{
  "num_hidden_layers": 15,
  "intermediate_size": 512,
  "norm_eps": 1e-06,
  "rope_theta": 1000000.0,
  "init_std_up": 0.0478,
  "beta1": 0.9,
  "weight_decay": 0.82,
  "schedule": "cos"
}
Each number is 200 + 20 x the weight over its row's rms, rounded and kept within 0 to 999. Layers, rows and columns count from 0. The size before them is the row's rms in percent of the matrix's.

# layer 9 MLP gate, 512x192, rms 0.0476, rows 222-234, columns 0-191
098,213,172,164,168,180,202,173,213,191,185,192,182,228,211,250,173,192,232,185,190,179,168,211,212,161,234,181,213,208,204,195,188,184,191,212,239,201,189,229,218,220,201,191,187,214,202,162,190,202,220,201,196,192,199,223,193,175,209,231,209,167,206,214,181,194,199,222,195,174,200,205,161,213,180,198,237,199,177,243,162,213,211,224,224,213,190,200,183,207,194,201,198,175,196,179,220,166,258,208,173,154,194,216,193,185,201,210,203,208,215,161,204,170,187,199,183,179,191,190,181,204,201,201,197,224,199,206,196,213,231,174,245,239,206,187,203,198,220,190,199,215,207,221,240,231,235,189,216,192,180,169,196,212,211,222,182,195,215,211,218,181,202,223,220,187,171,200,186,179,188,183,191,193,212,181,210,191,186,197,178,218,161,220,152,209,189,209,183,188,236,211,203
108,183,186,214,205,174,196,228,180,217,172,218,215,227,193,212,210,228,182,157,189,212,181,202,190,176,196,230,222,219,173,195,156,220,217,193,203,209,204,227,221,179,234,162,233,218,191,181,207,186,237,193,212,203,217,209,205,205,197,208,225,197,204,205,204,179,175,186,183,193,174,185,209,181,256,208,237,192,190,153,195,198,179,179,225,214,219,168,204,204,183,196,194,173,208,170,203,227,207,226,189,156,215,195,158,206,200,207,210,241,206,232,201,188,216,193,228,211,189,182,218,189,178,187,217,197,216,170,214,171,209,184,188,160,209,190,201,187,184,194,231,167,219,207,197,222,192,207,178,179,208,228,196,221,190,223,196,211,210,200,226,210,206,199,194,209,166,194,181,166,161,203,172,179,220,256,187,192,226,182,167,188,200,177,210,218,194,174,212,215,200,174,182
099,196,208,226,168,252,193,208,189,209,193,196,210,161,222,223,172,209,196,169,224,214,156,184,214,234,172,179,174,209,185,214,192,188,222,208,216,212,200,173,206,213,193,209,217,165,201,187,203,168,190,178,216,245,213,201,222,175,211,165,180,170,198,171,185,204,190,190,201,234,212,207,253,182,196,209,147,252,228,187,185,200,197,197,177,190,177,206,179,230,194,207,192,231,201,206,182,219,198,174,194,204,197,202,180,204,199,185,197,207,185,224,210,193,202,187,209,199,169,201,214,202,213,232,184,179,209,200,176,222,238,212,187,212,225,173,223,220,164,181,177,193,209,187,173,212,236,205,197,217,219,220,224,197,202,182,175,185,192,179,181,166,193,230,223,189,210,197,219,195,193,232,191,192,160,184,185,186,193,178,205,224,195,161,200,222,217,218,174,203,164,199,204
095,202,212,213,172,198,200,190,203,209,172,210,203,219,154,218,164,206,184,193,232,208,197,166,199,181,224,184,221,171,212,233,186,197,202,222,184,203,224,189,196,175,208,199,211,224,204,153,190,220,212,187,187,220,209,224,184,230,173,203,216,221,210,178,187,178,172,199,214,158,183,182,208,199,220,190,195,192,199,234,178,181,217,201,222,168,235,176,246,190,203,205,188,211,206,155,159,188,182,223,212,181,231,218,203,205,215,236,156,180,178,194,226,210,218,198,192,213,184,204,192,175,215,206,232,203,180,207,206,181,207,228,229,181,225,195,201,149,172,179,183,215,202,187,182,212,222,209,179,199,177,189,186,193,222,217,207,171,219,217,206,217,209,214,197,164,212,214,229,205,173,208,195,176,181,215,223,237,204,218,159,182,241,178,207,201,194,190,209,190,205,206,161
101,237,186,201,221,185,187,190,255,184,192,217,193,192,180,191,200,182,207,192,215,192,184,208,171,191,216,194,191,175,174,199,195,197,226,230,211,221,200,173,180,203,187,171,242,194,203,154,173,197,215,203,190,186,201,210,194,196,183,169,183,182,190,183,185,205,196,184,199,160,225,206,190,218,227,182,182,169,192,206,235,193,209,247,239,184,207,211,164,214,221,175,232,190,196,189,218,208,211,184,211,200,195,193,197,226,180,205,207,216,172,170,213,239,232,213,198,183,225,193,197,228,226,194,212,195,204,212,220,225,222,211,218,211,192,183,212,217,189,192,171,175,184,201,181,192,221,180,224,227,214,189,199,183,172,194,161,216,177,210,164,171,239,160,211,200,197,213,209,230,220,213,195,246,190,189,194,223,163,199,188,211,175,181,171,208,188,209,209,222,178,261,202
096,184,185,196,199,208,206,171,187,168,192,166,246,175,191,224,221,190,222,185,196,212,172,192,189,194,198,164,179,198,183,202,198,185,184,168,222,236,171,232,211,194,236,227,200,170,206,196,211,208,224,195,201,191,228,173,225,197,172,206,166,226,181,202,219,186,171,220,189,175,206,213,193,165,211,205,192,214,187,178,221,200,219,180,156,200,175,180,222,207,215,189,206,202,204,179,168,213,191,199,185,170,221,198,234,189,202,181,183,203,203,179,186,207,182,180,192,213,221,210,169,186,189,230,212,221,187,209,185,178,197,207,191,201,223,209,214,162,220,173,185,246,191,243,200,179,224,168,204,181,199,204,197,207,190,193,180,203,207,224,238,186,212,185,214,191,194,247,172,202,186,221,217,195,161,209,182,215,169,190,183,235,232,167,228,174,175,205,184,200,222,174,163
095,178,219,167,196,161,210,212,194,199,226,164,233,223,229,182,222,159,227,185,233,239,214,227,196,191,230,203,200,185,222,215,216,184,184,206,211,197,193,202,177,209,208,217,228,180,196,194,194,182,162,180,176,165,206,207,162,178,195,239,217,203,224,208,200,188,198,190,212,207,232,209,205,228,205,163,235,209,174,226,211,184,230,209,196,188,206,195,171,183,178,154,197,213,209,223,207,169,200,173,208,187,225,205,197,197,195,210,206,176,210,197,164,211,207,209,213,217,197,192,215,192,212,229,213,204,227,222,195,214,182,199,219,244,218,201,242,202,238,200,199,203,163,177,215,161,203,218,202,217,185,186,175,201,195,189,233,205,216,178,198,178,208,170,172,193,191,192,212,195,180,188,184,232,201,168,223,195,210,188,234,185,208,184,199,154,202,225,222,220,181,208,242
096,197,208,217,207,214,183,231,198,158,220,192,205,209,187,200,211,225,203,199,152,220,224,168,193,168,194,247,212,235,208,224,194,212,203,217,199,206,210,186,219,230,216,177,221,180,216,182,206,197,179,228,179,206,160,203,170,186,228,200,197,165,206,185,209,220,188,210,196,176,219,206,204,195,187,158,213,194,236,176,232,186,223,202,203,219,224,211,227,176,171,174,174,195,190,165,214,173,207,182,216,212,200,207,166,187,221,190,218,200,181,183,190,225,211,221,198,224,204,221,202,231,208,224,184,207,224,180,189,214,216,175,218,191,207,220,143,213,176,219,164,223,191,191,160,139,177,191,221,213,203,195,215,218,209,220,207,206,190,198,205,183,178,246,232,205,212,186,219,226,202,200,225,204,216,173,195,173,197,158,205,193,194,192,182,192,206,194,196,206,237,194,202
097,232,182,209,212,204,178,201,196,207,185,177,211,198,189,201,191,195,193,180,213,196,203,207,193,183,220,223,236,199,203,243,204,235,170,174,206,184,152,211,178,181,201,187,221,200,224,181,176,233,181,201,191,191,196,201,183,200,210,200,203,197,188,182,196,206,156,219,189,201,185,190,179,197,189,218,230,192,202,219,207,196,148,224,202,187,199,212,217,187,167,212,187,185,242,158,187,177,209,176,194,240,191,196,158,187,178,184,198,214,210,181,171,172,193,231,206,177,185,190,216,211,232,216,205,179,167,230,205,191,193,198,192,195,227,215,173,204,145,219,206,235,208,203,197,184,230,199,170,214,235,203,191,212,195,191,203,199,231,178,197,210,164,229,177,177,188,221,246,201,194,242,207,169,190,179,168,203,203,229,165,222,194,215,199,190,212,196,168,244,195,218,182
102,149,226,207,193,192,184,222,191,187,206,178,196,205,200,202,229,200,202,198,215,199,192,197,208,212,206,217,160,199,182,185,201,235,202,193,125,166,187,216,177,199,220,207,237,178,186,164,189,217,203,208,213,159,223,197,192,213,217,202,192,186,219,195,207,213,239,197,192,208,194,192,187,225,223,187,221,207,187,156,166,187,223,176,220,185,152,210,218,220,199,180,213,208,198,225,185,202,222,182,197,229,205,240,178,214,212,247,203,206,196,185,200,204,215,177,191,227,181,198,214,189,218,175,220,185,196,207,190,206,199,167,183,220,208,189,170,205,204,197,201,176,194,247,240,186,166,202,200,204,183,196,188,194,192,207,180,188,236,182,218,206,227,181,219,188,161,223,204,167,229,185,194,174,201,186,176,198,174,180,199,153,212,197,196,211,186,184,202,152,172,216,218
103,179,159,247,184,230,173,212,234,187,203,163,198,213,202,232,195,175,219,214,224,230,212,203,224,205,160,243,187,172,210,196,169,222,212,196,241,191,215,173,198,246,232,211,190,185,231,220,205,190,210,206,218,192,193,177,186,176,168,189,218,186,205,221,194,193,203,230,218,168,203,197,212,222,241,214,207,186,196,219,145,202,241,197,215,205,232,187,228,208,220,186,182,172,197,192,220,240,198,184,206,224,230,176,201,207,193,190,214,241,176,194,201,233,219,201,193,218,227,194,236,193,185,202,199,205,203,197,248,194,205,199,223,211,201,198,196,201,201,174,214,210,176,217,190,235,210,157,193,208,206,187,211,204,199,214,196,216,221,200,229,173,201,165,197,181,193,200,211,209,196,212,187,211,215,191,192,197,152,230,181,213,225,206,196,219,214,200,176,212,207,197,202
099,185,185,174,170,205,206,192,217,231,164,208,187,164,190,213,198,214,208,218,205,201,228,225,187,187,164,186,201,231,197,216,151,201,192,203,237,224,211,168,207,221,184,202,206,227,192,172,178,241,219,189,204,199,181,202,206,195,219,198,228,182,202,193,186,228,190,206,183,174,223,177,166,177,198,172,191,184,172,211,193,193,232,189,202,163,202,211,206,182,221,203,147,205,198,205,204,177,208,202,192,227,203,214,208,238,226,209,219,207,201,183,182,181,185,223,199,222,186,185,218,193,198,195,208,218,166,230,196,208,245,180,203,155,239,211,211,192,187,180,210,218,228,223,184,222,211,216,178,211,207,187,201,214,147,237,212,203,219,238,195,178,193,186,222,199,192,209,163,191,207,201,213,172,235,220,184,228,204,211,210,214,195,167,217,216,199,177,158,187,228,226,208
104,182,176,218,193,209,194,188,182,237,237,200,179,189,229,194,165,170,208,207,237,196,167,212,197,209,196,205,180,228,178,170,179,207,208,212,176,175,203,188,179,209,166,215,187,176,219,199,224,208,202,200,201,212,214,170,216,194,184,214,183,193,177,213,178,147,168,207,211,167,192,196,213,201,202,211,215,152,191,205,191,209,199,231,232,207,220,204,229,218,199,216,217,222,221,199,222,200,174,216,198,199,192,230,215,197,185,172,231,216,165,197,183,229,233,195,203,181,207,174,232,187,175,205,240,193,202,190,148,189,162,201,235,227,175,179,189,202,199,193,196,179,205,165,207,221,229,195,226,222,226,225,209,177,208,200,217,177,177,198,172,211,178,189,247,178,208,219,213,213,195,188,205,189,194,176,187,193,238,213,202,191,216,190,209,235,184,186,203,209,188,249,194
# layer 9 MLP up, 512x192, rms 0.0472, rows 222-233, columns 0-191
097,192,172,189,177,221,180,171,172,181,188,217,213,188,224,204,201,209,206,202,206,209,209,169,196,175,212,195,188,174,213,185,201,189,235,191,172,197,173,204,159,213,205,180,172,177,202,198,224,180,215,211,197,191,200,206,179,178,205,146,236,201,203,215,202,178,234,230,208,162,207,193,195,199,225,205,196,220,229,200,215,209,231,216,189,215,181,181,209,201,248,188,219,155,182,236,197,207,238,211,188,170,180,241,187,211,167,222,200,192,196,208,180,167,225,222,182,198,203,204,164,168,215,188,185,209,213,228,174,176,205,203,194,188,197,147,201,188,234,185,204,205,217,253,174,211,172,203,222,189,202,236,203,197,201,249,187,194,213,221,208,204,218,189,211,185,196,202,236,172,209,200,199,222,215,199,208,167,189,243,191,209,184,195,203,207,215,215,213,194,170,189,171
108,217,211,216,198,171,228,186,220,201,220,214,169,208,223,224,195,203,198,189,178,172,217,219,191,224,216,245,210,175,168,193,226,179,214,211,206,206,173,222,194,197,162,199,193,193,197,218,209,197,197,207,185,200,219,208,189,214,182,221,184,200,227,209,219,207,242,220,179,221,188,214,187,180,200,190,167,216,198,186,180,195,174,196,187,228,199,183,168,179,157,239,197,185,169,210,149,194,182,166,180,214,213,169,220,210,195,211,190,171,219,183,162,247,229,199,191,213,181,171,215,206,236,190,207,184,188,210,200,211,216,220,211,199,222,187,177,211,196,199,217,180,205,216,182,199,178,149,206,214,167,183,193,210,195,229,246,192,220,192,205,247,191,173,198,204,171,223,195,177,181,228,203,232,218,202,188,217,217,217,207,190,160,187,178,191,177,224,203,233,173,219,206
103,156,193,188,193,221,185,216,186,188,224,182,219,183,220,212,192,176,174,192,181,214,230,212,233,169,216,191,198,207,182,192,191,177,180,207,214,192,186,202,197,220,219,183,195,240,206,201,189,187,187,248,204,190,188,230,197,238,196,157,195,220,186,180,185,171,185,222,207,206,180,181,206,187,224,207,167,193,176,182,239,183,196,238,197,189,207,184,187,173,217,240,214,264,244,192,150,200,209,206,229,196,203,218,189,231,218,235,214,169,182,218,204,200,168,218,183,183,197,193,174,229,193,210,232,195,167,224,181,208,191,228,224,205,207,205,215,189,198,249,238,201,208,220,205,204,190,194,196,173,213,212,180,211,231,221,171,172,201,203,191,202,180,215,203,210,174,223,203,203,195,199,210,205,198,206,208,195,223,201,208,180,205,195,232,193,178,181,214,194,188,243,226
098,160,214,177,219,205,221,222,218,220,184,201,208,219,205,170,160,181,230,184,202,175,216,204,197,199,173,207,195,252,208,201,169,227,150,197,184,205,185,235,217,202,183,202,200,195,192,190,183,210,198,218,196,188,203,209,205,186,194,229,233,190,196,201,180,195,171,181,240,195,175,205,199,184,185,215,184,194,200,234,191,195,184,184,175,156,221,184,212,216,195,181,177,208,208,186,168,193,211,179,198,204,216,177,200,195,228,221,219,193,196,218,190,204,198,227,227,229,168,168,183,184,202,211,178,220,201,229,201,188,231,202,213,211,247,220,206,212,215,186,189,252,177,164,224,212,212,216,179,165,196,178,175,221,185,169,193,184,185,208,211,239,214,192,231,201,208,168,207,196,205,186,171,191,189,240,186,170,179,215,168,217,231,199,187,186,172,171,222,191,231,179,187
102,183,220,203,212,207,186,207,218,229,188,186,183,170,175,199,200,201,196,211,204,202,219,197,195,179,222,202,185,197,166,222,172,185,163,198,225,186,199,185,246,201,213,222,221,221,191,218,214,212,175,218,217,202,219,204,165,164,201,198,202,227,204,206,187,164,202,209,202,230,197,213,234,178,186,193,206,210,193,217,208,187,181,190,191,238,209,221,218,201,202,198,158,165,157,168,203,243,158,199,235,189,196,218,202,186,234,199,194,188,202,201,156,214,221,199,219,154,206,185,178,187,178,215,193,190,245,215,220,220,202,253,166,188,196,168,191,189,173,226,215,194,183,159,189,212,189,213,228,189,225,234,204,181,203,214,179,179,207,194,224,211,207,216,198,198,204,227,187,150,175,210,212,184,213,228,205,201,190,217,210,182,216,197,213,215,155,187,207,169,209,218,219
098,189,209,194,195,148,196,217,188,174,202,162,207,203,215,218,191,200,165,193,179,210,185,166,220,191,193,185,130,184,206,194,173,182,229,190,161,202,189,202,218,178,198,208,232,196,199,225,197,211,212,197,181,209,211,205,232,207,196,212,186,206,192,201,173,175,204,174,228,225,199,213,197,185,222,205,211,188,190,187,180,227,182,239,204,252,195,199,223,162,198,215,192,212,200,215,208,209,203,250,176,182,193,195,222,186,175,223,199,188,185,197,191,190,202,201,196,232,233,189,208,169,209,209,175,199,180,197,167,216,222,226,198,183,199,225,242,185,216,198,239,181,174,208,240,200,233,247,203,197,235,216,192,220,197,219,190,209,189,206,175,179,192,201,212,173,186,186,223,179,199,219,212,212,204,214,201,230,170,205,151,173,211,227,223,177,208,201,218,180,172,223,206
096,196,231,200,221,206,217,200,220,215,166,208,205,201,181,214,201,202,187,201,225,204,177,208,195,193,198,202,178,198,188,200,177,244,212,227,190,227,205,202,180,211,222,197,219,216,190,185,193,202,188,187,186,201,179,178,215,240,205,223,204,189,171,200,232,184,211,205,218,196,226,214,195,194,170,242,186,206,235,205,196,187,197,184,209,181,144,198,196,219,187,179,192,220,201,207,154,175,171,227,204,203,202,189,213,217,209,172,196,212,202,226,226,144,173,211,189,196,229,206,203,206,195,193,223,200,194,221,179,221,168,201,183,162,201,212,178,199,170,160,243,157,238,205,228,208,196,212,207,221,208,196,191,210,208,199,181,187,218,201,185,215,197,225,232,169,193,160,199,178,214,203,174,180,191,232,183,174,228,221,141,210,182,205,232,200,208,163,222,193,200,151,205
100,228,228,209,192,197,203,170,185,185,221,212,200,197,214,191,205,173,218,193,180,166,188,167,200,183,207,197,163,163,218,153,205,192,196,206,225,212,201,197,195,192,160,202,214,169,186,164,175,208,202,164,217,196,208,231,213,206,205,224,187,182,210,200,233,200,223,228,182,160,185,199,191,238,187,200,151,198,227,229,225,176,220,190,201,213,169,160,244,220,208,186,189,185,207,197,199,208,190,204,191,190,218,188,244,197,211,163,213,199,217,207,202,169,195,216,215,153,193,197,221,229,200,210,213,199,203,170,229,217,194,207,199,173,213,219,170,219,205,200,221,205,213,193,209,237,212,192,226,221,201,180,219,189,168,185,191,202,202,170,188,180,213,176,186,212,163,207,207,223,216,169,201,201,194,181,210,184,196,209,183,206,142,209,158,158,195,190,196,191,222,229,195
100,194,217,187,226,194,183,217,201,196,196,204,216,188,199,222,143,218,212,196,231,210,184,211,227,169,206,214,189,168,213,187,166,206,209,196,219,197,166,170,189,186,187,229,187,218,209,185,204,186,217,198,235,178,191,208,196,228,227,187,193,218,190,218,183,214,193,218,227,164,225,177,166,170,187,188,182,166,199,163,168,214,207,186,207,189,202,168,198,240,183,187,173,185,196,184,180,231,207,182,204,156,199,194,202,207,214,218,182,216,181,199,220,177,226,185,203,199,182,221,238,179,201,239,194,195,227,198,204,224,169,218,224,168,213,166,204,198,182,209,214,184,201,167,203,220,181,236,224,196,226,188,193,189,199,234,211,221,178,172,177,208,216,163,190,181,187,192,188,204,187,180,219,185,191,245,214,215,219,213,174,206,230,185,191,183,165,183,174,186,208,157,179
100,186,233,184,234,223,199,207,200,177,239,208,221,219,176,194,212,224,225,186,188,188,195,181,224,228,193,180,204,202,192,159,177,224,236,190,205,233,214,173,209,190,154,174,161,200,171,182,181,214,212,181,175,215,180,173,160,168,188,212,216,237,215,227,159,193,212,219,203,195,207,236,177,213,221,194,194,195,219,191,215,184,183,204,191,240,220,179,206,202,217,224,169,194,225,188,192,170,193,187,190,216,220,197,210,165,165,201,223,232,227,227,202,230,212,194,200,215,182,210,186,212,162,199,198,197,208,210,185,205,204,202,203,191,228,198,188,208,202,209,220,200,220,211,187,235,203,174,161,200,206,222,199,223,244,200,199,243,168,217,199,173,175,221,206,221,211,228,165,207,183,227,184,196,221,204,207,186,183,224,215,216,179,200,209,189,226,193,200,231,202,182,224
102,169,151,213,213,195,217,205,197,200,187,188,179,214,221,167,190,217,215,211,184,155,183,190,207,194,181,194,209,193,178,179,196,163,205,172,212,180,190,184,234,207,227,167,201,203,207,199,221,219,194,153,218,204,193,207,223,219,214,242,174,174,185,206,179,212,196,260,184,177,176,202,237,236,221,242,180,202,156,176,188,213,227,180,218,164,238,172,199,203,202,217,180,190,183,209,216,198,201,199,176,206,196,201,180,203,199,215,225,181,191,178,147,196,189,171,197,188,193,211,233,222,167,214,167,192,181,196,175,205,212,200,225,180,163,200,189,205,182,198,176,189,191,234,199,185,201,206,190,184,217,201,201,215,195,195,206,216,210,231,156,206,220,221,207,194,189,173,196,205,194,207,219,201,197,207,184,226,216,220,211,169,235,216,196,190,201,223,179,227,231,212,214
095,180,215,231,224,191,195,200,208,219,212,212,216,222,245,198,221,212,208,180,190,199,229,189,200,189,197,230,221,197,181,177,227,223,177,233,227,210,163,168,165,187,222,224,223,226,199,162,217,232,198,227,196,187,227,210,212,200,190,204,212,204,219,202,192,186,214,203,218,211,186,188,229,221,188,174,201,161,217,192,195,194,223,213,217,224,209,210,179,192,173,204,221,188,194,201,181,241,182,200,209,197,230,183,196,171,210,219,206,191,230,200,197,169,203,200,162,209,223,174,187,206,213,205,231,207,191,164,262,181,175,224,185,220,184,205,193,171,192,246,239,223,203,186,241,192,249,182,209,181,226,210,206,212,204,202,195,187,196,192,202,211,197,215,184,198,189,239,179,204,189,177,188,197,199,186,231,227,224,210,186,207,193,177,210,177,181,182,153,235,217,188,201
# layer 9 MLP down (transposed), 512x192, rms 0.0342, rows 222-233, columns 0-191
092,195,201,221,197,188,224,215,209,189,220,199,208,217,232,203,221,199,187,204,181,158,204,192,194,200,212,216,198,211,220,226,195,200,181,213,159,257,178,218,198,227,257,191,226,215,193,198,175,227,221,214,221,156,224,215,193,248,211,207,204,197,197,170,206,188,212,180,198,200,177,160,221,205,185,202,162,194,206,189,201,194,194,231,212,184,216,225,226,167,191,179,247,204,207,213,229,192,234,177,231,202,197,210,203,203,246,214,174,162,221,182,219,205,256,234,176,217,174,210,182,225,198,187,211,193,208,214,216,193,212,196,186,211,239,192,200,197,230,223,189,213,226,185,229,175,222,217,193,195,232,182,205,210,159,162,215,190,200,201,194,204,184,227,192,199,183,223,214,199,177,178,230,189,209,203,199,189,229,200,205,192,198,208,195,197,187,195,179,208,187,178,233
107,209,205,182,183,210,159,199,195,161,195,183,188,210,206,172,195,196,236,211,191,249,196,161,173,199,198,200,230,228,224,223,177,221,226,200,219,200,210,207,216,208,184,160,184,186,182,200,203,177,170,167,177,183,182,191,178,233,191,213,204,176,171,190,187,213,207,211,178,200,204,212,198,214,171,241,215,191,203,214,222,196,208,209,197,208,216,211,228,233,180,200,223,256,186,186,215,227,215,181,192,174,212,202,194,160,193,219,225,212,190,238,184,241,208,229,198,265,203,197,224,201,214,210,205,193,212,235,196,179,192,216,206,193,195,202,215,218,218,182,206,200,221,198,188,198,189,200,182,206,210,218,217,198,189,211,206,239,212,178,200,230,215,192,220,199,233,185,205,189,184,204,218,170,216,230,235,191,178,185,157,210,214,228,196,184,176,202,226,186,175,241,236
101,196,247,196,223,224,191,191,212,232,208,187,186,161,232,212,200,204,216,227,217,222,215,177,171,223,198,160,210,255,216,192,249,187,174,195,251,199,195,212,166,182,183,188,198,155,199,187,237,210,202,202,179,205,180,209,208,181,198,166,189,188,208,213,195,197,217,211,188,184,199,175,182,224,194,230,194,238,198,165,211,231,230,220,220,203,224,200,209,205,153,150,202,191,185,237,204,226,183,170,183,201,175,213,212,175,227,211,218,201,199,179,211,222,195,231,198,176,216,177,182,186,184,220,166,214,237,224,236,196,215,200,199,217,186,190,178,194,217,204,196,174,196,195,193,174,191,224,187,200,203,210,204,201,192,181,176,184,232,213,197,217,226,216,199,206,204,174,226,183,180,222,187,187,204,210,185,174,201,219,215,186,195,223,205,221,211,192,168,186,185,190,192
097,215,185,233,185,221,199,168,159,173,216,261,178,177,180,210,217,188,195,179,230,213,214,207,195,207,223,228,211,180,184,210,173,183,198,177,197,204,192,201,187,228,195,153,197,193,184,194,198,208,208,189,200,185,184,179,190,219,216,213,206,191,174,208,220,168,195,187,186,219,178,195,220,182,223,206,229,163,181,214,221,176,192,162,189,189,167,192,185,245,208,173,230,178,195,206,215,187,195,190,202,230,198,224,160,236,182,211,193,200,211,254,220,207,211,208,181,224,234,199,235,182,195,187,195,227,223,169,213,193,207,251,210,206,193,200,195,184,198,224,185,213,226,195,228,243,216,186,220,217,206,210,206,172,167,183,198,188,180,181,200,177,215,184,198,211,185,175,221,176,170,203,181,209,185,211,204,195,217,223,243,196,182,219,214,203,173,180,174,219,198,206,216
101,192,218,166,194,221,190,213,211,180,198,186,161,200,188,219,226,185,174,233,165,211,205,192,173,172,213,207,205,233,224,214,210,166,185,189,201,176,204,180,148,170,217,207,227,184,201,213,171,223,187,202,213,190,207,185,169,206,151,201,175,189,174,199,195,204,198,186,191,224,169,178,208,199,214,174,252,210,189,215,171,199,212,197,190,225,192,167,235,221,207,196,187,202,142,185,183,205,254,210,207,244,181,184,218,216,238,196,185,200,180,185,223,180,205,192,221,224,166,190,189,184,202,192,196,180,228,213,218,180,226,215,211,174,185,221,204,192,178,215,186,187,181,169,214,172,179,211,202,228,203,182,201,182,223,214,183,211,205,183,205,187,241,180,212,218,178,210,173,198,180,215,213,185,193,202,187,212,196,195,206,187,204,184,192,171,213,241,181,178,202,219,232
099,178,162,173,195,225,239,199,166,202,194,194,189,221,233,195,180,183,229,224,178,198,184,206,174,218,198,249,192,216,197,228,220,185,185,206,212,158,198,215,192,216,183,201,189,206,187,182,198,192,181,206,222,214,222,171,180,190,230,196,199,181,190,211,174,187,173,189,194,164,226,207,154,193,176,236,209,197,176,192,164,188,210,227,198,182,189,193,237,193,206,220,226,155,232,209,195,209,214,219,187,169,188,240,156,201,200,236,210,191,232,205,217,178,214,217,184,200,207,162,196,187,167,210,223,207,182,190,228,201,178,208,197,189,189,188,199,225,212,195,196,207,187,185,211,221,171,262,178,178,194,169,179,215,212,190,184,169,196,148,208,210,197,205,195,188,187,196,206,210,218,203,192,179,184,222,187,193,168,205,201,195,214,211,171,238,177,182,183,201,183,196,213
096,204,197,176,218,235,166,209,183,206,195,194,174,194,204,181,212,214,178,199,159,215,238,202,174,216,176,181,212,149,188,201,191,197,199,184,186,199,221,193,210,188,196,191,196,217,235,174,210,200,159,196,230,166,250,197,200,134,184,198,207,187,210,206,193,183,200,240,191,202,185,192,205,191,184,163,197,171,235,201,174,206,205,199,210,193,222,181,213,206,209,196,172,212,240,207,197,172,214,193,185,212,209,210,205,210,207,212,185,174,215,216,177,225,248,223,189,200,213,211,203,203,180,191,191,191,170,188,182,195,175,196,194,246,201,189,199,215,241,205,209,207,154,261,197,219,178,247,193,200,185,192,179,220,192,191,232,208,191,207,205,188,222,204,174,209,209,237,202,184,196,202,199,255,198,172,158,175,190,181,203,216,203,205,213,182,193,217,194,207,192,207,187
098,208,190,199,177,216,183,195,190,167,229,209,153,191,216,228,212,200,179,241,219,219,230,181,197,197,203,211,206,168,188,233,216,256,202,150,204,201,179,204,205,181,166,194,218,237,208,192,194,196,200,201,230,232,229,220,191,206,203,194,190,178,215,161,176,210,208,217,195,192,196,205,196,170,198,209,205,160,220,232,200,199,214,201,222,175,214,185,212,214,179,181,208,144,181,166,226,212,149,210,198,218,208,201,189,176,183,231,209,199,223,228,206,186,181,231,210,212,220,220,206,210,184,221,220,235,197,214,130,175,234,183,216,184,195,234,199,189,175,193,188,195,223,202,205,192,202,181,205,243,223,235,197,212,213,199,205,193,200,218,190,210,227,203,190,207,180,209,192,221,179,185,192,181,205,218,214,190,216,175,207,228,218,200,216,190,207,209,210,200,225,183,217
101,178,170,218,164,212,203,184,208,219,188,233,226,177,205,221,188,180,215,190,216,188,196,209,182,185,191,199,220,209,200,193,199,206,210,228,231,238,229,170,177,174,188,195,176,188,204,205,189,218,197,182,194,226,176,193,204,201,170,237,227,165,186,200,210,204,248,226,224,175,183,201,193,194,197,212,209,195,207,199,222,196,187,196,175,191,201,144,213,202,188,176,222,202,180,210,230,166,195,226,218,227,201,217,210,205,168,203,212,181,227,204,196,203,183,207,164,192,186,215,204,221,217,206,235,214,198,213,237,218,199,231,220,197,208,232,200,178,208,220,204,235,210,247,190,165,187,200,183,219,205,166,176,198,213,177,199,186,190,219,165,201,183,181,188,212,222,200,240,195,195,208,163,166,210,219,184,160,165,229,189,236,165,228,198,196,234,178,195,187,180,186,186
099,213,189,208,203,197,189,190,221,197,197,223,188,247,204,208,202,191,180,200,240,199,166,214,197,204,161,198,179,183,206,211,212,203,218,225,182,145,217,217,180,239,201,227,211,173,204,231,212,220,164,191,204,184,211,210,211,223,213,234,194,191,212,199,184,186,224,177,202,213,191,139,236,196,201,226,172,230,223,167,183,205,206,230,190,209,199,199,217,208,185,183,205,192,192,171,197,197,196,234,164,171,175,238,194,213,188,211,157,201,204,201,201,200,161,186,169,198,225,184,189,215,206,206,216,213,182,204,194,219,175,221,192,182,245,209,191,189,199,177,163,172,193,166,200,187,171,220,202,155,223,165,192,177,173,186,199,179,205,213,220,164,199,222,212,197,204,223,184,184,216,205,215,180,241,206,179,222,181,218,188,202,232,185,194,195,211,185,181,185,183,179,206
101,202,203,198,214,199,186,194,191,228,191,221,201,173,192,207,195,212,222,209,183,211,178,200,182,181,215,199,211,252,203,170,197,210,170,207,187,222,221,203,217,210,183,210,190,220,178,169,211,185,208,183,212,187,179,227,158,178,231,215,167,201,209,170,216,181,192,188,162,183,215,196,218,195,195,186,183,234,244,239,217,216,223,205,222,182,206,199,218,203,196,178,171,224,225,191,182,202,175,225,195,183,171,227,195,197,211,203,184,200,188,199,206,208,188,246,192,241,193,176,176,216,199,228,226,132,223,225,210,169,190,247,188,204,175,194,231,196,223,212,176,190,174,208,220,196,179,211,205,168,220,197,187,205,189,250,186,196,191,220,180,185,226,185,208,177,218,195,196,220,193,187,207,225,181,186,179,214,205,208,199,197,216,194,214,193,179,209,188,225,169,140,181
096,217,210,164,194,213,172,161,165,212,189,246,215,197,188,173,222,188,192,179,193,214,193,177,166,175,181,216,216,177,229,207,211,171,186,218,186,163,199,226,182,226,178,221,246,184,187,181,204,222,208,191,213,200,180,212,186,200,187,183,194,195,212,214,196,199,192,182,166,226,182,213,196,212,222,233,214,224,191,218,190,237,207,193,184,195,199,200,256,213,212,204,202,214,198,218,216,201,193,219,226,185,187,212,206,237,191,220,211,166,206,183,217,209,188,223,208,208,186,219,201,208,229,205,194,235,175,182,230,175,180,208,203,209,187,204,184,218,248,198,196,201,168,165,211,234,219,204,180,203,185,196,211,203,205,192,201,181,139,186,182,182,186,221,207,182,194,158,188,189,214,214,180,235,173,178,207,167,198,181,204,181,235,185,187,218,199,199,216,234,177,153,213